{"n_layer": 9, "d_model": 384, "n_head": 3, "n_kv_head": 3, "head_dim": 128, "d_mlp": 1536, "vocab_size": 8192, "activation": "tanh_gelu", "norm": "layernorm", "norm_place": "pre", "norm_eps": 1e-05, "positions": "learned", "qk_norm": false, "attn_scale": 0.0884, "bias": "qkv", "tie_embeddings": true, "parallel_block": false, "init": "normal", "init_std_qkv": 0.0144, "init_std_o": 0.0034, "init_std_up": 0.0144, "init_std_down": 0.0034, "init_out_by_depth": true, "optimizer": "soap_variant", "lr": 0.00511, "beta1": 0.95, "beta2": 0.95, "weight_decay": 0.07, "lr_head": 0.00855, "grad_clip": 0.5, "warmup_steps": 200, "schedule": "wsd", "decay_fraction": 0.578, "decay_shape": "linear", "final_lr_fraction": 0.0, "batch_tokens": 262144, "seq_len": 512, "doc_mask": true, "train_tokens": 933000000, "steps": 3560, "dataset": "wikipedia_en"}
Each number is 128 + 32 x the weight over its row's rms, rounded and kept within 0 to 255. Layers, rows and columns count from 0. Numbers have three digits each. The size before them is the row's rms in percent of the matrix's.

# layer 2 MLP up, 1536x384, rms 0.186, rows 1106-1139, columns 192-287
088:086141157151149126145158063130070159109167145118119104097124209165184090123143165100112132117096119107093174147139123128102151090118160078117117134128104076134165116115094137105098156110074141110077086152161220141075087125129064183131114075117090126145110154061135109128167141093101149141
133:173135123124127135117135118096167154124099188094154136161167115088161067139124086104115125170135103116080088129119151124099147090144133109126097140125122150088132173088122060101145089186089189120106090133137104121120139126118122118102117126155120166139126159114215153081153106115091100139
111:153104122141096132118170138088106154112095130118119105160148095165097179061095195146104139145095106135061105108135120100095138099150205140133188124129107120107177088167197188106169113099102077130117119151155069112115168112201099147163135090180101111129106129173124127172121180137106087128
091:112111149127117129069089128058116144155110145177136153096138209151124139118069146155106203095146094157107093177141109158132142139143132164056151170088186090103105138164134115128108110110118127094116094159131122132121133182148091162173180135127126122156151085174129178072196183110091150135
105:164124172106105148172111135131121126128104101143134130088129144167122139138177084148170123129084146097137126090187067153123132077132139133151092148087091137100178108143093073100101137106144039154115149180152152084142180103109153094119136128121122099165117148173165160159092095140090128132
076:094091107105129161129094173119097172129118135185114170207151078149128142128173120153149066115109125135085123107118151150167144152184124118131100135136070116135135173202144171131103124126078115144171148135159081128119198143115112049131153153102120136111143128211114118133091138091086137107
106:144128163110092082175114123148134145126182123130162141147113128194152173158106134177179150149143119141156111138142038132137133082139129132107200123171129123127122143121161093147177123167116107142210110167118132084107130115137176122114142083113138133073161085170136111166145133123166135173
088:165177077151050077153133153164044176108093189192110174144176147109158127113113113138159107207149090186087128077113101164126184058137087143093139181147163080105184112107152151123131124150141130118149139110103131129115096139150180197141149196155158104131105118108147074123139110129161107100
091:144173133115082094143092124136156074100169143100087075126088193157160110155121154168123092133109134191143032125109188078098157150134157118055161130122120181058106132136115147116117115119156102158142142115091154132130102138125109135156135141149072170156205115165098054076198151175133113104
100:084086097049110175192137153116157130105085085097123077115146130102139119084134106093076155101128145190154098107114129131182101130084132135135176147129094121082122112135133059185136092142151117102127161091129083149077145069140158186114160128150132107114153102103154157145106123117170140123
082:099105178104109151116111088121139072121119146139157080139132102182200089117129114093109140097148091141082167136073102130098122138127126125102132177141154112099067128060164113153114123146073065143123092153121106051056133161195116100080152148143154100081120093195094155178109092112142166109
088:142120162123147106119121118064132177125115155160152108158134121114174153154162170136152112095078122116164127155116098164158129181133140147162049140123207156116140115067079159147088138133145126181138125177156194162126145100162087126141179114106230056085150124095113100166136119177086116116
096:110120149092072116111128115100086156179140103162156143128130112139102123090181140167093129118115102171147175126120139147082134107144200110142130079086070147160097146176090121156044108173108166162160098126134087143149185141123215210142136103174129187152160102164144144146162140148122090104
101:132137115148148115133143161079170109155149105100133202157152150110069145128098129106133078104157135164142101130098174096134150133140105167137165138046120115083111197128113121107091125097119162079112158126129043118143166144152115077072108153114127191128122102125201176083109121056170177132
100:170093091131011120166160112119098128074174115143104117114071089125127110107113179115109100112128128187051098108130134147145164148155066167116171204103145140175109164109034105133124128097104111179126102147072145093116185134123120149158113145169081125123133156211161148148138165157205167084
099:135138119143110106089123154168107085141095120092092131155117136148125113184077188109137109151177178148072104099135150110183183156125101090161179147146159165172122172151131092168157153121153129153097137155128133119168103087127100160125126078173121160141142108086079123122149141083115159182
097:097179095141114144142099140134145112125158175132114128114126162091153078095138161134098146118053099158130113151117071133115174109082140145091140142158127085123117128129078088095155162142125129108150115140178182086081196142098134135130143132108155084121151188169098067178187135127149119120
065:115170085150138209141104063062161120096145115115128131167165151077124079144146117160150169113156151120125075089129191138138170172124107113145170131118105140128141124122113155120113131129155179128152148111140107150120144143116140093152104116133135141145166096137096122134206114101180140124
095:106143154196120136127160104112063105104156214168086155170118142063166150114128131168123150123113101153106130175061107117142106090145136185138124106086125161216186107123165054197155087121145075086124161180145077141101136112145076078129170149147079106158113134132105136124121153184184132103
095:130148158104159073194155177159108117157255138097127073111089177142111067104143139114041086161191164113145124100132129122137108101113154087103082148190078142110187186105116139101126154150171156087148178129103037129131139111114125153084123133223137168074102112159166144128107126091152138111
085:098149185160121174104135097117149153159180158149117102125122147061129159124130100136157157127176153112162144118133167153038134090157095113125099140081103126114156126164168104116085080210086118129164122106090106125084161134147083158159112128114171134133189140145134095134140114141106122124
098:142134107119144129138127150139139149106144128143104169141114162072175125161125118096125132105116123144118118143111110126129161100087158174149131125088130097086150180073107063144202107160093133119108153161137120145107103100107140164079094133127160115163137075151116121169056087158127152152
096:138125160121116139123086150116149143163175114129066122142154096151106211127095078148087140128132154117130155111102111140158117103106124093179179098156081126111157148118092173147200144119141114124129158115141193183166101136171113135126085127126112184174144094122108131130134108111082180169
095:085180075137099143106120177143124133126164157143174084128072132122092130166115088137128104092141174138157142169100165162155113157177041143192090111049163166175168149160138085132181095130163085130101088128129093078152133089090121127139175113135099082148150034123076189119178177140170107064
111:117092067133127116150140117080119172140109165093098133148126154099150141102154101137107087137146093040206145144143095163106128155126137122093152125159133150119165057167131160111107082099119176146170146117157147126133159127101078163136153111134140107111130183130141089167115142133104060092
110:127132088130072139174168128119091092185160097096091144163130151119132116117164112137134042107130097126133183130172041150142140085184177099107147120108124110116099106156105159106096152143094112180144112171127134108064084180139105135172140122144089103088117112092174082106111109048136106115
092:114135173132144126160131149116115148121110172108156123158146134084093187082164114183148078147170077185143128048164122151138116043123185175150067126164101119112124098114097097174071201126073130095102158132109160105165085086122188121136157116099133072086107089104096148096086101105133136133
101:133180151146154127175138147136084158131142108065087134116129112170175092147138139115130169123153112112125172125127098172224123125107075134143117074138165166188096124113116098124149106075120081070148088117082133150168168081146123154116158128137084054192129163123100171125148101202110099073
103:130078116137123089103131190113072098149143157170127131129109151110107136111109104119083147081149151080182177157075134189165105125192097122166166172052099186115101143098095161136167025146121137102136123155141134130110169124177079125095114155093151120073124130061130150124050107081151111128
102:101114149141103144101101108128125106182185107094090088102149129139109145127107103137102099174095156153161132130094136083161135135085152087131160108135102161142171150136140124155118177152136189125130049138093157121150147119083154080127147097159208123113142185099122143041115123105118071115
087:131117076134151190134154164161125182210093131114096111128081199168127107170100167197136154138130103149086108135176146108133137094136107108137148180094130153089132127095100092126148121146125182101095123137139097148114130090064123210091186128155180120064135129142136132153184123094135091133
092:104127143089158114128138121172114141153119068125105218109105133133124092151080138132114171130174095177122133175078120134129139148140125103121147075086139164116175096172120120118109088072179052092108089132161148129134164103176175121098115110104147157109140140136082127089155155062131109162
099:147120161142167057153111131159116171122098120093134126125094101105105159135098157062119125130134151116086153136098148099124187111095103124113112075171101094063089104128153167154121122125182087096181124115185155112141160126147161132100103146146116093111155172122168127139163096090103165099
103:180098171127119130168120140155142171204116193146120098136103117138062180092122100094148086062158108181148090128122136101090166093164066139112107127147120171130189123153147084051119118128120149146098142140116067138142073112125124117168095133094165108139120144115150116166128129181084096136
# layer 2 MLP down (transposed), 1536x384, rms 0.149, rows 1106-1139, columns 192-287
100:170162119107110090142101173096134112137100144174155133175130135125092161098113077165132104159094110120150106117118121094123102160143071171137081117185122184117153169178183134129201086152188157096144124120115083117145203117103098107147151190139139133121184114153142150127130078089120154133
132:138128113080148142140102129158136131132135138108140125183160166094076139171134094120125137081150125226072129178119100104139125098186126140160058146177143133084110112112175155169064102094118101152065154093167065157113078092153094093108092148155153179171125150107215154123140093102160123111
105:076094127169143147088102112102176086112090182107101097116125128138196138143113119109107106076097124150164080095139196174116184104156154101112097187138080122144128152142098106128197142151155141150109136149121105154126139097128124180160115132075172144135113134125129128117175084118150125132
114:052154184099067180101117071123136144114152109142146168084073147120161113124087108102099150100130112107104104151092106128107163105158157167147135155086163090176125061073131119176095133126116128122057113168107114134135104199187117121095143128156122158157123117178123119161169126142040133068
093:087110153160157127163085116160113056137106112061146152083168122141093094119203134169163105139062140097174153176119118141128124113117175134180138069175097207128161129105100168077118116140151126189122117117123115071146097126146158087147134121199096183142090118060149107154092105142097157102
086:138131097104131069162120112146128132077119069131084090083148185112153141074085115158103126091125107172138087183084092141119153165096135163082132118090125125150190089127122103170161075114162123095089124126141196139152078173087120173175069149082166089179134164101134175149161117151123167088
099:120134100135136160139148162087172104123152113114085023129144122117142142128126126130126117107184156142065147109163159094132143142126092125143144122088098123126130141125116096159150133083136091121161127186114136111100167162136088096182135147146094126156136169081161150136083163105102137091
088:117151127115207130144132148160131129091104090162101132160160072150163141145091091106102180073161113172109148159097146108175085111116041117131133146125179112120117139116127096083103174103143096107143169152099082135170153179105101127113121197126164089160113142056127113152155129080143132083
093:069143078167154086121093150110194111108133097149149104142063132114178120070080113135208103164101112119164092139139099077145110077057140145137108111071144079135112109107068127106089109150152105167123117152097120106146118099226100146122133095112077112171090131111081145148101096109139098117
093:196161100095131110061076056116122130154154161094123122129060095121132161179156145115128177077099126174171087128089106100166124114107118136141031090148122131105131115212093154135127127128176089122128100149101168135131121108188163114137146115120128139135093117133153125111183173108174147133
084:094135109197104134147108139129146132131158140133100160107169109102112144132144082138107142175119140156188106117164089151121084088121131124174168080171100186190142146152099135158138150148205143142107176134144101164150153081115151162136132065191177142116111205075113038048126113141129128117
091:150176112107140125143114162157202088116231123140094166170143115110132062134170118154098160130128089136096143115187125139096123159185090098140099138116084045197163078135097157175161131116074085181192140114166090145065165117079169096117154106091086173114186145109146138150132174136130110144
099:120102177108133176120136136118106092107093101136119121124050110113138120132094137129114103146076154170111163194061149092148086126155111165138108153155179084131137121094123126090123078128129120094155100160108152104059152168093109112072128157149144128105101127144056147157089104123149098092
118:124120128154086165136172130170179136129145133147138155106144163115137137179113125128159140145111144205167104096181140103158087122165096158118200154146113145125079121119145189152110161172181156090082141127186140081153138152109098131130097093137135086162123140163142087138148144139156109053
092:140115135136105158176207098105138146177116107134139098179113165150162093157155116148194121169121118121142127142172092207067154137143162162186116123140096172142108197132103153118059139109136146159068145101106095098138114118085163065136059142115136150159146135127062106147143111167104127092
085:115200120162195050147129167106203115146132129079114146130107126084072106144090133099118088121098140188129139163080127086136189105105138139118121068138120132148161165163166097141161117115082149159070187106097155152150136149143138122079134186075074160141114188089136164110199121137154183116
093:089094094129121142099129111138166125099146078106136100139152139140126205128171130130135172107083093153120181209156150140109129102161179146113133122122091108176122142113153135130142147133122086103142082131167086126126164070128107174121104126171141127136167139139168118143087140148181136154
082:166161127129169061159119120163116137145164151144168195150136154047136184123115087217148127172114084158146061080154132125144121132111128168156132133101084157158132207124063144076119145158153115064143151158082153177156070131131123189115144074156080046115123166062097091152138150057101165189
091:123163127044091124169141163105150136151124089149147111150136153164150114175132107119136110219116111107218146125123120144112120099093065136108147195155089143136119102124103123106090099089147142136143180079120124137080123130117164103107154083107153183085106155154143093180131117101132146143
090:100142130109171116121102120117124127158180045123119151184189107148151102118116079114151122084177123152052123203135156061068095111134086134163127180127077180111096174088128153147148145150149095110139182091097149120132088089093132136178112104152083129125221169110074150131145075134094165118
092:150134154149145115109129158216180096097109123094115136114134121167148154088102100142182092119092072127133083107118097048148159115063164094100137114134127148137120087109073102140169182136179110187091111203129163138134048143141121172137113107132112124144133160105154129104093134090130164158
097:093188151120165098146178131104140163082082111104099182062115112147133104144185125072115083121153156140114155123123166098146144117121172116134180061140174097082094128139123106172106163174122138134150132145151121117127129162117089094102127132159151078058132134153127164160115129115082069114
106:092131155137127132056179135156124123110147142130139106072112133104148138137150142097133088096078135199079164107167109162083108165112052119116142136145178153117144145189101183125082132118134136125160097100123164162088193103059159131140149081139160164139155123105153099121138125118173114108
100:181130123181124132195086136128111131142112062120114162066078071136082043150165157103087170122157168136187120166147148119073120095104071103129090084147155148186123148108104128086060114134153124122128109145108145160102095107107112157075124112099159117175109079159186082114127145085136121112
094:102137145091115118158150072118143148111075090101108060132130157082173113121135097182138126143106136180128173150130138130121159143157086141148120105097168142161159090159240157100180132150108079144130124100139139118121121127138128116134073125101103143193164154137184136063072084196156133122
110:104181184134121146149180139168196090137112127180120116099087129086094086132121170105114094138146088111147085151120078145131118022160121114084125105147140117112144149148144162104067110096097142086134121155126157133136159136130113155143122158078105117154148113120146066166131119162149109119
088:148161052167152149105124144139101166182171133122067138114093092108148105164162134166181139120160141076075138097136112089184157165150114119119092114136136090142085128069140123062125059102163044107140107157156179103091156130084108077099140081152137086177082171124126131121145106096173172096
091:110132071149143147140129103176161190140092122123116104169106122182174066076149104183155102133082089137130155129138097126137123202061121183100113104104169171122198164141150123157086123178103103120164143085141094143099150173118135086128125118108125116127153121094070147106129082128161137144
099:114142184132114083107073160142139108155111124147150044129126081113099130111183085082097190148121176117075105144141166116094126149105096121126134138123118184114080147148139195117188094138129128153042156100131139149170138134153118165090097156091186109096139132121125114106131123119128095142
114:127158116114151160115099131145130102134116073152188186075119115079130119150081135080163149091065134157093157123049141124113086126086097081145143092112137146135134143146106226201099126123146138188063120111116101112107153141083150141088208123105173149150074094135155141135154144068115133141
106:080132073132132181129107154102139128136110121086143126108115098153153173150107150120122115114116108139177136143094066128155150143166120126131137121150141081149142104146115110122074117203112133163167143153157068097141125131141185169107093150146121150110128110096124079137172115191107160116
095:133120086133131070087178175118172115099100093127146190105083106144162134112075142168143052131154087068086135106156104121143149089090101118105143137075113114151176116151096139136157099169195102158122137107079119137201084172138118114150083070186081158161173154127182144123154126137135106104
115:098145125152099141086116122116106074135084156157133101067140186128122143116051176131133081170146091118161158083100122208122138130131081104069120129097115103110111160133100139135158164179160120081079080164167134068181109160131135174138131133138101165158141071117138143123126146146186102163
106:128095120157161171097170130167152101095155137113130168146174108148137120106120118133126154111161196084107124171170152123127170152176137105126124209122082097168142132153120135135163161113084105116116148074095114145108168167131112142120092151161145124046146153174149113102158118161197157151